Part of a small language model's weights: rotary positions, biases on query, key and value.
Each number is 128 + 32 x the weight over its row's rms, rounded and kept within 0 to 255. Layers, rows and columns count from 0. Numbers have three digits each. The size before them is the row's rms in percent of the matrix's.

# layer 7 attention output (transposed), 128x192, rms 0.143, rows 3-63,66-127, columns 96-127
084:117118147178088131126094124141150180173180113122128147135089105110142108107103116104191062125112
094:075135097110095069107195155094117105089109063180120168165195104124131188159136061135097104151151
092:181146227146076131136104115125133122098146144146099126054156160178078124134071105084098044149147
088:143119173121107172133064150129055085086118092162114110182184125158178149194105165092153100077187
097:053151107069093108144096132165113150131098123111086123098176203115163157132078086147126115129106
102:066101156128127082144078091197114117128124102141110164077076126154126115132123123097147145150171
093:126061157163086158113107094135081092113086096163143126123123123150120138167119148178132130185115
098:194111200087154128102120159138115146112178129097178135077129126148106067168086154103117133101155
091:068141124149197085116135135108115118102150115115083119074122135113119138165106129174155078137152
090:105109095124158125163151117098066113163117130097094122122036112150125118118203139141105133143176
081:125117169147174105143122057133097128157075168189102145099093092079115108157113203120069108149143
095:104163099093028160138085110151196154135071157136122115132109141138175148128087148111132119112078
092:129107157081137137108127128115113076158116105116122172144101157136103135186104101101107116145139
086:127102080154098109123106173152090157193157129101149144197108093134142158124131178124130132144132
088:151152111103138078171120128079161144102180119155157149110104144158098105137121092138178110133156
092:140137041134098172121116196124199105174122113158077139134142098181205109162123094138105139111151
093:131136114138137108074160131116174134132093112125176153148166134173164178117144067181120130167169
089:120113151059136147117081120133116167125120123123133106124122138102128101092108078152094219139106
093:124102135130180165126124109164148147045153155137106068142091128088142082138075163131083157071161
097:107150133144074111111124120176168146098114131090134103104101159156124141097169072110147103120136
092:096134161175174134095095167127079128187141089103145127129111122127148125153142080160167097165123
086:135128122162189160095039140175130113136151102131112118153105117090115091118148119101169124148177
100:132114099105132178092158181140059143102128135142113135125097061146042087124125106188091089160162
092:135144099167108162167138142130107103099138197111082132127214109093156051125110115138136138093111
094:107177091137148172067132136167163082128140067128141131137118147145147141156166131071166126127136
094:120137206138079120119147140076172157094068105129114129100123146124147179118147131153067169097150
086:084109153103168150116155128101141185147097147126146076095167166152160166175099130132105086139115
085:084127192126127148126110116069110128102048104110129066134037172178190151065175142117112112068088
096:102117113107121166074172132164130092108168130155117091135122086140087092079144046137117148147105
086:102096133113095151094099088145201124127101126112088111071118086136113118154075115096081118083082
090:149132126093094123166140081133072146164168153117093116142044148110087118051119098141106141160140
099:144131102067107147115155137132151159155154141147078103173101135182127062112137132096158123138118
084:176137077167148146162115136138108127203120095132156147139129162107103147177150099122145060110075
094:073172138123136118129124102185155121083118107171153149145186093080157109203054102126193117140112
098:123152127100157138163158128087137131086109164159177065127114100150147123151144108131097092140143
085:131186121192113116121062123110149104107143138083158101123070079155090109129152097136121156139098
098:113160152126131170127110142109148127117107216102112102089162116086101124147083139131132129094190
090:112141166086185186174166135157073113104125128114195159048146044194102143136100140107147174082129
085:093157189051102117112143178080119099148105068179109210169184152099205179220146111118116107149082
091:125092087145149149137220165153117113092087133147157121134121136154183127156082133116123113124065
095:135116115111106128119110068119162041138096110149140189098153120181132160121094123120115086082100
093:146126143136125204090126122148101070143179118130175125161199138131126126132107140142159105118157
085:142105139137103093113088127160107112154136123129121127084136086177142097103151129148161089139045
081:115122163130148156137099139152061140129047140114142150065079106115098151149092118144085201154172
096:132172147129123091140082127081166133133106092125081118128104126140141134059189073184112145183147
092:154086110148148094155149133083079164146139061149145159159136054130082125142212136045096127096142
097:052092130147155120135218109132158130143180115133151130132144089085183170183148090101090071097133
093:153126167064152104082104142111152172091112149076112128143119180080203133137177169089112105143104
092:113180119155157065112122155157191104055153127146156141127175200108117145082150161078200090123098
088:159104137146123171130134146126102083115127155113122138117171084123112123083117116122082084118120
101:124115154140117171131089163063148114072130056148092178134168073132109129120160100119166137081168
093:140138135115110137164152054106132181137138163091141139064161184119121133114112195177127125096106
092:069119114139118165139099146096169089099162126120194151065106078179113147105135127136128141125089
091:106092098145137168150126132082134144165172079145131128096100106082182162142139092075181104127111
086:138165151148116101167077103118132164131122096134091150185098123141150136170144095170104128109152
080:200122139127084160126155082099131118123097087121125113141150112103088109096126112116145084121145
093:131135103168123090138185167145156107140073120069140145108183090075117163147085145133122173114126
092:154148087096154150130044116104131145130132111145115071139188107172153138158119161140137137062166
092:113136077131139100124120160150137103114226156140139127061101143130175163157135150178134104133197
088:095088122126142122103162130191138122168187119184170143064134099133122155117119143133171083156138
094:178166105114124104152088162123130075092129126116105139168131138093129154090129065114091161116111
102:135106121154171094135123158158088137084123113173143107144132106110116148109124177109098114142169
103:189087166082141186117129083089110187152085125161146133124136143125175121168198130142077131116086
105:163133086087078125117054138097096145098164131108130066161118096122152113110105163103121140166158
110:150150127105116144162143145131102117108123158110145177099073113128142115130126115100162083131125
108:076129145112093110173104143112094104032119139120125133132168152115122149105077129099099185114093
109:154118149120115126182130148036075132082089122156063154107096112163116073085150196064138089125164
097:180129098146150212083142120104087116133126103077130117167161139073188103124179144086109177145113
105:127124034109101105138104123032076088116117120094178149166103114190159143131142145127088163057160
108:105097080117098177172110100086151132200167148093167102138136197096168118123134159117098160146118
109:108184063143114090124201157095086058144105118097143137098096146102102070141126114116137144049062
101:107129130111115075141103149145169120129084216069150089107132127106132119105103066087179130155168
110:155139138091131096117124172119074122187124105111066150141104139169132143165163155192123127121077
107:147129066181163136155158170162091156152102157038146142066097067115037123145187141182085141155168
107:112093140193083106134200109128173202102097135104172112109113129166149160105137209115151123103177
115:122103133159088136119098122073158103168135079130142114100130147137115155122181150114130121180044
115:127125136115118000170104116135155127082142110131135116082114171137111127144110190150131142078093
116:141125173128110151096118105095116131082100118147128108156119133167211135182180093108160087133141
105:144194112142137140159168133150145128126134226113184111167066164126164152072130187148117085161179
110:139116152098140141115100167126105103158099150134226139165151119160141148087120158091154184184137
108:151125186131092104129152081124082097151089139125101132111133135091128203146124121134112127130119
109:181106180152141091122106172072112131192171157162100123137208068094111131111074178077132108150098
109:141129081191106157141051138148100159166216119086108111183134108096105113064138102148132163173143
098:117094123108065152144149176150148114141159122121141145140092117140188115098131062173122170118085
101:111162096104130143097087148122173116165087107137116179101166192132149144144091088046195155120091
098:091138132145110130118073124158096154162108085098190122158083115107140137050131110103145122175171
105:056084112115124164146158168135107094133103142096146135120128085155148147196152163187084145134178
114:131100133156157130126143100135166197138175124146102132167124106040128158148117144127122144140077
108:087118107149112119109119127139158116132139083142094123136184165118129146083212140075187183096169
113:135173087165093156142119138192113089142076207150111120135115121184194111201130152148137123079117
107:100135102113131180160065118114173131103184182120122117146173123105140158133112135136113124095158
109:149135132097170113145162143112133090119159080240126106132137110169126156128079141152111163132154
103:102124138141121120156166089132106192118145113124133171117191105113159141139087135154113120044124
104:103104167139090122123102099097152117160162080133115140153075082112086132172152102106099135104066
112:179098139122152203138138158112154155145103168119105095118091155094179170122111197122085071090107
101:134073179140108167160124083134089127113169136058139080096062144087123148133094128065156117073182
102:118128167151125109124093123167144128168149133075139176148162206075094131116121165175163123155149
110:100171135126138132114146159127117131108131097144077112096133148140146108136107121127102114137134
101:140102097143137091142066146136107118124121087121126116140095121151135147100202117133084111122166
105:156102121152122131061126136129141116120156128147110149183090035114091111143122191136136136113176
116:148158129097127195116083079169134111164193182111082149148134087140097113140149110120134125141106
110:140156130111121179177149096132089162138177106131099138121162151126106178105123133192171052199171
105:197070140118125097118094182130129189133187162132172124151172119105114089163089105107144193144148
115:146100187111153121072164121135059127156113131102134116105125154088156128169142148131099065137165
109:104160177155153175172066130122153146123045140089094064150091105167134145148138151194050129120168
115:082138171158130087117155093145141094102141149107117110165113129131118200113176169110139072122127
107:129142096138167149044119088127065076156140142142157187142150080157191141126184118217154132077096
111:111146150073150129133128125138087186092122141146156169111118180110156149147042136162097141112157
108:154173173161099132087131091107164153117138158156100137092117097175167097082168156112184195119152
103:151109144142156140154110141154120115172160080105118150078130088123137101135103080076108086149162
106:132105122074121112125137113092087124151048122118125146139143147093135147098151115209096141121225
110:126089133155111116121143121102120112105104117134141128115165162098130114132155103088162161112076
113:112184171083114123132123129143102204181077160168069156096082198119097088174135167124111106081147
105:128142069110140176108113087129115141091095108185128132173067105190186142146119138129120115124120
100:145161144159152086208064104119083122158143094136108130187157157156064135155170141173145099133138
108:199161129137152048103138110062102155147134125126128123174098183100108131158193121138133123217156
114:155127126128131177112083121146121096134162101139127101107162142109104156095108119147155160118161
116:093150101156112148127124136146134096111140125079112117053111139121138175142147142098072086139203
108:140096139121191142098136082106134147106143154147160112086097150142133119133131150143088060114122
103:142145118133119136153143137179200114126159113122118186127068091096148113101122094107117140091132
112:126123143117135177124100161138061100089134137153171156086107158177078150154125134132151081112135
105:129152099143108175161174133136132184124161132178077140120144141105119132130166125112137121131059
112:087123147159139144201160092143090154146128121073155096106069137181091132107093141101131133110102
# layer 7 attention value, 64x192, rms 0.145, rows 3-63, columns 96-127
094:068106100169142130112140125092135140107164111155118115128159124136149093088141155080117080093090
099:159184112106171110173147140131123103163097121097107158139149130139107097117081114094099135092135
096:135117093129125063091136159140130078173135150121164190040138114136185196116088090137117104086157
102:196111190099138169133121110139117081111148169150098177127129071108089096064103130126114088142098
103:133165166103132138103141167104172099108186116075148072095131105130140098077170084119134117144152
094:121148141134153134143051102102044146061190091123152126170116120153098170143069082115070125113166
091:104145160075173119141081207129162117118053166138103145152125163188158100106134117141118137156079
106:054126137081134123092176125127117069130052180160154147120113124159106155173091114115106147139119
102:121064069115146131143156090116129118113151128176139100127125151114109085137124129122163142119066
097:164097153150116156164150108151168162145063144117119106124088119100188097149124101109098138178124
093:112105111204204104168120101138142146170132108077131112090097086066135109150132174146096149147143
098:153136106092063097098126172126127106180108182103152111109063200111109143180118171113066032125145
096:162129155100085076095166137084151144173119146187137117149145169111148070147151118103137114148168
101:158139146114114132102183081125156095124071149097114084159123125142122174092110154152156092190109
108:118146145091162118095116121178147090102129151115145169135152143161181182161099095126142149137097
099:125143121162112128089094127179188080178086114114078127147160155098152079077154084093134109176109
105:086113108151123094148155129044135138101116126117120155154158175098102160129165063147116122120174
103:096194132101216135131056073089090138082098092167155107097101105109071139170140147134042082169157
096:121137138157089110047164115146093156123132149132109098149108154038106112152124134153137121142177
102:129147132201170038178177117093159144124145110158124091137104119121115152119122120153115114126093
107:200120105115121129139107053174125175174159084116150106192085132160131152085138112167077164150073
090:141087084088176170093085094178162107122154174099134101150131139179190154098149113148105137166106
092:125153115073097133142144118175097073119158111150114100101089127130122121149179137163130095141140
090:121120072134126157116118155166120117122180139158150109153073100072147089117155111093094145117150
096:110174105138107158107077122124147186113091131172086131212151115134103058180136111115113131139131
110:140147146101113150147121123114119123121126110111127087214141169136144153139143138115218142119147
098:134141124126185055097122136134154207154112097083131092090165064109109127173093089166157171103107
106:082158122120118065126134116106141174193141171126077160117151157106181073169182113106110124145093
100:126116093083141136116090101176109085103095173097137127106087164143168135097135113171106125103121
097:091120153197090156167115166163135174125158138115113139081174091136121179128113152114103126130131
091:087131156117155120092117129131128152098154126142100157109133093190136141105113145148084161168136
103:151145073127143108098160104198150130121098149178118085148129188126074116140188141088129124134104
099:095135161089066136100139105198176148156098130099119145098129123155140175147097103169118078133085
097:125126147069082116109137091179164094126150161100202127186162131124125136183083116095124135088132
098:147133118122134167121161138081103113116137173127128115128093152125121117132126114166152099142139
105:098118127080135143127031133121079140153088121069126159061180144112115130173107181136146125156068
098:163112120172138151160083172138116158163117136108187147130098072141045154093142105123153153142130
094:090100106134137116153129123133127154136113082092140138189159171138146143128129196078110160146170
110:158167108155077168076145087147124101136158105158158157077136136100074092119113093149089137094160
094:090071111171085044131109102112149095152149098156159166108182095144137131134168074166135094109184
092:090212150090179094132088130131103097118168133096127101092137151172152081134109126130154133127128
103:091091216184138162227163145141075124131203159132134160149173151067152129220103131132153075094164
099:169138166122112156203108164121151084194133162091129143150161190097095121068125137100117152151076
099:083109140090150120152173074116111087135136113125101103103117128135154119179143090143088116094220
104:148088155152091121144093155139109110166132159098126201126095033140140101085164108136120152090127
099:112129115103146138179087112086140123168171069161133141126137131174186163114142181129150155172156
107:112129123170187067106128113138134119034161062148099135132174127122141106160178125080105085076148
103:100152147130104132115069129140136105035180160135137097117093178132166131126175099135160081159127
098:098181122138091065161088090161177081181117143071167126113088065093116087077133179178174179206161
098:124132118097154164101134168093130136135179184147117169122185087151120167139088141141061117107106
099:177150152142130170139087101111163171189116092191103092074176159102113085117116143154152157099118
095:139108156107149109151137100099150171102092141197148146082159126119127182110096151111118094131140
093:149185095102208103141092168148160104172125191118128148175117145206097127103112105135125144056122
105:136140138192127103132088134116158142122138161166141148170114114123158173150165068142122128132140
102:186164134123110149111094088149127143170133152081169119154091129117123119085140173131129057092168
112:099166110108161119091125127164095091073112118048125168095201131164170153127162158141109128136238
104:097105129140145101081130105114076135069118030092111097065158156092132067125167130126166114152134
097:142145097163142111138143128185056145130098145128096149128085076127134118138138081094143136101184
102:165095146077109110131151116110141144120105128159142110120136129112184145069114145144132158098168
102:116107133143118163073113093179139111102148168122133118099137131089165083122146122150122135148065
110:082131124113203135082134122141161112126093146178135148099142168133100156149141138105094085190130
# layer 7 MLP gate, 384x192, rms 0.132, rows 0-2, columns 96-127
106:159159110110089131145142075159125144105112141192183110117121128099114124104173129074182128162087
098:136151115120117116150213123132149108075142155078161164170138109123119093108172081135084151085102
095:075118152136154101114108134099101152141134152111109128131191189157166135121115121170125139083055
# layer 7 MLP up, 384x192, rms 0.131, rows 0-2, columns 96-127
104:098140172085135197105100110200128131113188135156134131166099085117160133154113103096069146094081
100:144116133170173138136202157163123115119215192169181114144124138160129095116119088135025126112141
104:148138095129137111155077169097164101124108115082127151094126102127164051137158096123168048111139
# layer 7 MLP down (transposed), 384x192, rms 0.134, rows 0-1, columns 96-127
103:139121088149129097135096102102186161117027084085101146112174092126129088088130133071167104100129
099:143149167144146109118138128136150170142150124145141108128139062080161176153062086115241116100112